Weights of a small GPT-style language model, trained from scratch on English Wikipedia: 3 heads of 64 (1 for keys and values).
Each number is 128 + 32 x the weight over its row's rms, rounded and kept within 0 to 255. Layers, rows and columns count from 0. Numbers have three digits each. The size before them is the row's rms in percent of the matrix's.

# gate: layer 3 MLP gate, 384x128, rms 0.085, rows 287-317, columns 64-127
# up: layer 3 MLP up, 384x128, rms 0.086, rows 287-317, columns 64-127
# down: layer 3 MLP down (transposed), 384x128, rms 0.103, rows 287-317, columns 64-127
gate287 108:130095122162144107090107105124062155117097136132126168094134142102088085059177114138114124131038084096152183153128119133180095108114111170118090097160156108151123120153116140113134087243112114
up287 113:073134193162096142151154121113113155083124123106113125113168134186167102130180171099140162123131115145144138106099138099102145167139167125182086116202112144144146135124121132132139112134152086
down287 115:091102134135147099171126116145147114137070159143118090116150103170108096130093153154093112066169163118103102171192134148131224110171137122100142114126104178118125137161096129143102127071166134
gate288 104:086175108130174180080073141148122141179143123116167154154109131137158180157157155090091108102133136067122163096145114138209166138149099178143123165160075134065080131169145159139079148128119212
up288 095:153122117115095079147165114103159134141189099075095134164097124109124062165161106144149159149127158097113154125039120153106147126102132134144159120158151139147163093113114124111169078128102138
down288 095:119119125173172213143139170163180098157078103119131153113123142116134105146122156116086105115131119093075082119211142108112159098169132110164063123094070080093075037159162114122157125081126124
gate289 103:131149132093098146148117039114108111122103142096101123149149144157113072155166134171134127145133161122128125191138131109164104118118133131182166074144173153086088124105125159125132177105154218
up289 101:122104053170115080082088144107099145098132125220092126109134123122185152143101091138148201156071088106156144098146116064105136133149171183160148091132144113086142132112115099127102193137097100
down289 102:152131124124097185208150124140160152121130143071059099161124110170079128072156094153139178113165182096155156156172155131101165140134130131167135120157087115156121122151172156128140078175168156
gate290 100:133146141117069128128196118096171072114170160156074137096144108134113112084138147093146103110139143065150167203078118096110154137160123140165152113167181095190101177142087197118122116140132162
up290 096:162167125159180128101144113140088104166140120109049119134171117121156112062122160114115099098052103116113115151119146127130167123132113116106151099143145144166070153132174152132118139067158140
down290 103:135155097074178186123125099119096127128149142062220160143095129145060128137190128152097158106158148157086071100160126132116089116111151130152115127111144146060153094172084087142116155156150127
gate291 102:095116089130136090094102131128153120102140105107089074190124148109157146166095111047122184148108165147162119160127074139129108153104121173133157154129149136106109110139169149078136191145121132
up291 097:145115173099102137151145184146140158108158161085075116102103128138114100215126117149128135147141097126106157128145094121170124065052189154124116117165096158169095171160153138112143096143123138
down291 096:125135073100149135093108143110141062209135122155162122144100136151126117089165161081149146164107127129156119103126108170108069206170112156141082184123187103095164105093143111120076155076131138
gate292 103:193104129116125100174142147149151082191099140139149139146103081110110127196113045094149180123142097130155086137094152084168140152071135085105095124103121139106093181143119182119147165123155110
up292 102:078113131130165146146172140185146139088128127140114178126139116109114174113075133102152143143222076154193097087166049182125118142188097125170120158116160124132086095141116145131148090197163130
down292 103:127140124146106129179179108161124032163136097154149139136110096081110122122134144091129172151154108109109093122125147094148125125044159087129087147119190126098108147144119157092129178103125113
gate293 104:162148140095101059122076194111130075125141070136146150188127119155201210073132102126128086115083184095116176105135130123117128078099101077148114141140150117120153102121084162139130155145125134
up293 109:135161108082091136090096164084091150144129153143134153094144128120146085208070101117139099113151167064090133144125137083165139109120113144126096130152121130156141166148125146151178141069156166
down293 109:091181068174162124148148100167152136140090172095108100120121078129071136134095111189154126110141093096173143131146091126141139162172171153135089120180078158199133161100122146159165134100155103
gate294 102:172117144102130127129188100131107109062116169155103155163170177105110109163139142125174172116121145098108136077122146160143130102127128144120111072190176093139097152136131143130165175111134118
up294 117:125123130079185059086095111111153102109118122111170075116133150134124154127154173137205152070092170131132181148122111136114137115115071101140145094185108130137156145109131131077120128128161147
down294 114:113195082087110160139088104091149110090148062082165137133078132114134125126102156137180162134165175138163128101129125087172109138137111172131111079114108085182111104152177141104098191111147150
gate295 104:102092126194125124129092130137095097097104160100141132115211141091170175162140120111090150126106174111162150088170160121165162155095174131136148163128099086102092104140175118143069150102150154
up295 097:108125108168138146105138084124085143095077110132098105157114114126133073168161175180127103119193079146105096086148076167109155200120130125101150128106159172084127091091183131118070108211123146
down295 100:168160125109158104122119129108157177135166145104122120106121143111158125114095120115150140140078181136161205122101188079169110033143111117122092137133084069143145169149150120186163124067164102
gate296 082:108144133108146118110155084105115164112121147144135099133150191103133155067177190113138145103123208133063147173113197115155178139166104132076141146142139083137148108085116129108127156151171122
up296 085:065144081153167105064117064107115152135204080111176162164162115114126166098191153090160090082118163130137145106111126075148087149168112147153110150139179159088102151130114135102151140119147126
down296 086:162139150126104131143122156126174152093056190102140100122071133129142075111104124135129151152139120091108149158120123132106179119100143099107169112098096112144135085113099095127093094138153101
gate297 102:113116148109109157138163115129124087116090182072090163124140136188146145135193157108178045144181139113140134172120135076141149121109088103150142130099148067130119171163143153112102060095087149
up297 091:047134125126145097104132047153128192166111049120163151114116155136084117147146149133095142120110090171133151144062139181161114173121107118167106105116091149132121115111212137090115138162140130
down297 098:144121059121095089049110211142167136128142158133144090077112105147162127165078157122127052115111162065109127095128131105152076144170178082080106141110123155110158110121107122154146163102145046
gate298 094:113120147100152166135135156093153176092152134084161128189161092129138172099110093029172062143109162104111165132169121085121093116149085138095080149136150145123100177067068113090111119098095136
up298 094:083160143130145110097159164058144182084137104089182121089112210135116113071208108085163108129139109167089096158114130118066197118179085119102122197123158146078129173118141112042126109106139105
down298 086:140100121134120114114114122165139094120115105166092154118109109116116178179114147141109159108145093139102115151108120255094097140136150118137166124134111104124103136176165125139138118143146131
gate299 097:173113069066127168098095145089077101172132138119182154131157136169165108142092130169128098177130120115097133101139184145135094091134109139172146114133124160117136189144112151111171101187091131
up299 092:080115189165143175127109134177079096141173155162116179083180114135094129085125137138150146131147092166128119112098117149096119120204119207171117075150115113097143139195143128158071111185140143
down299 094:158158048054150130146169154083136126162120145128161124128086087158122101143174158071112101126099174122115110114113145122193074119090116085107113147086153170172107134113131184081129118135139174
gate300 110:145146151095165121129154121119141154159164109103151153162138094178144172054142127102096092096082140099147165128108148128180130072123100123151056067121149104143116127136131164132111122148135131
up300 104:170076135180167096144106122138094130101114153146125141084158137057096098122112108093153124153190112147123053101046109190154115134129131135172155155118143187102110196095140126084133143102068156
down300 100:092159114110158151109178098168119115148120164117165127202071123129115180105114124124155095079143160085150136132129130170122114099131144152201077065097138101094181057097099164164174080178091077
gate301 093:139154172121156144067158119140041135212107104049137131119079128118151186141141148087179107110176139071092166118155163123139151111106134094088115124144177122145123054139083133137082131143190148
up301 088:146089114111149112165142145120055108067165124109147096119111080094157117127096113157108179089114032133110138114135190112102110103128112160122130184055142125148127119172117129126143093092141168
down301 092:116119119121092109122150106164178127130082087161114148136151161208070153054118148130130096112138214152190168099075061119136178132142100120144144091135140109153151184091142152145133192209135124
gate302 107:154085150099157136108173127154156099125107167144127151117146121111113130074150087122145126092129186118154150147162121111208049123083113145149168147161147165165146110141130206139126074129088151
up302 116:117118129074147157137139100144085111127105123097062099156172181106142110077192123110097132132150159145183127105163160120133116102062105134124109133149145189150150147124101203087103142118156127
down302 109:136118103150150109114098097166096144108111118119133124110144168142120168142054162139103144126089098104140088099093128154132175086141128138136104087153094085119111116154142144095085161126113119
gate303 103:127140117093142080104113113174107174166161118126087145118138089139148129086143113068158115178149081057132165149194139132137088161128041114074087092170138112166079117136176119143141060213140115
up303 096:117141188115151180123109161120115122180197125116159123084046115103090147149079116112149108170153101144140089188181119134104134120121149107115166143073169093112094165154154102079119087156095071
down303 099:094119106174116123130115131113101125083094151113173109067149129194162087154074107161064181112093134153114117113170173143134133127125099133120106128146070141087148081084102135151181163123091122
gate304 105:152102124147111119126111117171132108096107158112130134183125096197116097050148087137129210089052113129118102119096156151131186072137120182163129159117166095070157203140043124113135161132110067
up304 101:125167148123187134146161086137068092111117124160125212143131181134129143099141161120170171170140201071218113115197159081095121134135150123125072189178163105150134122085110127067124075078097144
down304 104:118117152065133148130092156108126104118153175085102088108155106080125191145187112059069131088084119109085098171099115198164124187173159161171167148103150159142128170102157171132106111135103164
gate305 103:143129085151113145149182107110137092109165121155131147169096123104118057085149130102129160128200155065144140127154079108138105144147162159156170083198145154105059139171149168125137135115153098
up305 105:134108144113157122097101171126107107149132156085089178167089156111087156109061152081088118156127060106138164096115162132110110128132140154119146097069069150093155089170187173147149123140133170
down305 107:194157115060158135105137104141119167154075178151155112201120081118127102143126162121078137093092168096107096158118135115138154143140146076119079101111084146142122110111121131178086132101101111
gate306 096:106114145178100178120092109113145075163098134148117097089096096110115132171149149097164127125112098117087115146163099122149138132095154151133150082160098107056133117155147097084192111130168205
up306 095:070154083096225160113109187113128124137156093122137157154129105117154143084149090051072173112133118119176131130169113150212091055139150114147121110124156128136093075151113137082146118096094147
down306 092:102159114211020164137140088152121109175085117109102097110129080120101078128098140200126135084115162149128101129164141105101161169107092174135143142136110118050144132111102127154165115107088199
gate307 093:139095080091091132184118171117094131153064092049130121108131144140167134146144053097120118167045138170164112130123157116122100109104192104133178119095104102141165136144124105091104107125085157
up307 093:082149125121173180118110122139172085103113082091098155181137075052163152190122171125087117146128132119105094112175115075146133080127149078159138156105057112099095148143176164157143130148118093
down307 089:130072047118075148135093181129154194181136113101095174105173147142122088095143090141080081197103133110186128153139111095126104149122174138148145093128135089131193130107121086094169123149091175
gate308 094:149107164103110128124138139129116156126167113138123100124130106104086180069111120148147162151119165143120138100183134122154145123108092157131132080177127152127171170156169105119157122117143088
up308 096:095108123128164157121079132097077107120109103128098151136138129113156119099121120123116125144147123163126135135130134127133117130168158120186104083112131120099068108126095166146111131125113069
down308 094:155099106113100121090098145133127132105166150143148111137143129086083145072125111156098144098100171141084168030142095066152186131084076146114163123126122119160127154183161096135078114137102142
gate309 103:095114076161137081142117102138132126113119134146139082125100073114122146155103102172067137182175157150114111161127113118122131140073105152119101102062124081066151201111201079120192173143130089
up309 102:149105081105215154148132109150160067121123083109144117166091072171113161094100074096132175131165137153168095174125077142117108148123091130138159140120147094195152135161090171203128131110087151
down309 101:124078156157058085085160149085086114116144123165059112101124118132161066136112148118109074170096152123100183069135129063177153067108136118138119145102153169098147140085159083114090151138139140
gate310 110:137092189182108132148057146065122100092104080110146163179171101162153155097110124147117141117109149160100113112146169117098083127088106090172113155104136091123141124185117134180092108059089089
up310 095:181111109112188061170143121127099163160143068147152153175072090114128130102146137181141129102078121145126144159066105121084143086169106097134127115051157083127129137160128171166099093124116143
down310 101:128127126159119173081119114124129081126149179084182104078159140120082131143120140133135110162154110123142123100184101121211083165143177093060156154147119192159096193084142066113136160187147151
gate311 103:096141158139095152083068173186146128153141109161116064154129169126153142139115166081137154156127142180146080101090084146188070148113133127193147101227109167078111145118116111146118163146105131
up311 099:092095115108151123068079155124140143131123186130129136144120140095150138139159136000148153087041124175104072156201119086151137128136169128144099126115123102102163176117168106097085123094152132
down311 106:062104075111142156138105122129164089118106128107126129134151155105129182108074117211157104135126105150145107080163090183090125109173179142061096164089181159094137128175151154124120113192138128
gate312 101:153109135167138097168134102183139113119128118168142177127179105111128100067133091157126113100117123048150149157088131123119055185091171137087196138136101138106117117112098111161149195133095151
up312 110:095141087124112112144145148090140165145121159120104134138080083111068117171137101119126119161078126078115156176097114158153083164095184112089181151156141219119142143165070122158155115095130177
down312 092:117092108088127162126155182119117119151111153088115146113096126186091110163180163047136106134190126153137123118109142169134125134100088101046094153112192140177137162168160103121087102171175155
gate313 094:080135138075137174149039093173130091149101133142099130108227202140101153078142176106147109085125146091165113111101144104113155133073152114158139098149186122113109172093153170066110197113133112
up313 104:121150136153134121097131113108121170102091135136140128157118105115120171043111131102133173149174153055131150116084114117119176175142154172119089171162188112097133159140179097071117128164072162
down313 101:136115155138172086143127167090130141126128134114150126172161104102107150193148111083120113179084126206067148173136097213131162127140127174060131158126113167135095166105176134115108054140155199
gate314 096:120143112141161094146155154141098110105120131160104133147129139168102126166103106111122055115026117120159153138156157097125164078165176094147095105099180086114094178079153140096141111141114113
up314 103:099095129126102103117136100085069107118102119112117164127117116120089103124085143162130157081112126152130189082159164196129051146127151121123146096157036118162141120181113148187089165114087097
down314 097:136126115081193138137143107113125147105166128184122108063132105130120139168183158114179118177108163139149106130100144040177149089094066097158172157082185123149167153132173153076122097157091190
gate315 098:113110130089150189115134118125158068134112104088140142193144159151187187197105112056126120124135125090131135094158064108188101098062137146116106179149141126137102138134139072164161099120135132
up315 099:128113199111173087158143102164167149129174160119120149149191151088113128067133117166155116153106111119089140156187117124117132140188131110098150099135137138153112076130129194152157131127127139
down315 100:144124179103170187160179150108144102109142130120194100144043172122134171159168154068130165083169156134114153117082110159158112136098123134138144129140166084177111144113121085109159116145110161
gate316 096:167107079109100096115107133111112142157126113178111146136130146117164150178102158131176092175096135080123140090142105149163107092120143094065102140131144058118121121088030151126126160109075097
up316 093:107134123109061183158125125127107155134160122210123056121076104163122097205156144109199131126062156117122176157126148155153091165122151102167083145099113085135155114115037125128140145124092117
down316 092:108178133177186097086154154144127080059095156071150150160093094121129137092113107141080086172141091095158101116137174145104178111141114132118117103155125196101118115105202122159048157160181141
gate317 107:128100113080065144202146146161091135158171115122098107119110144085112129153100112122104148122189130093102153098159156154195109116119115136137133120108174179100065147110093178137148174131099098
up317 111:154167072119116133149102100131110153151187147129125164059132121122122084168112141134137097123119109076088090085114100101183114161133157147080162119094132133065097185079157177133143209078175124
down317 111:078162137184150141088138116106135137072124153099101160128072143162196131098127091106182162133104176151182139163057152151106118158182089162166101050155150129098136092071154121120147126100077113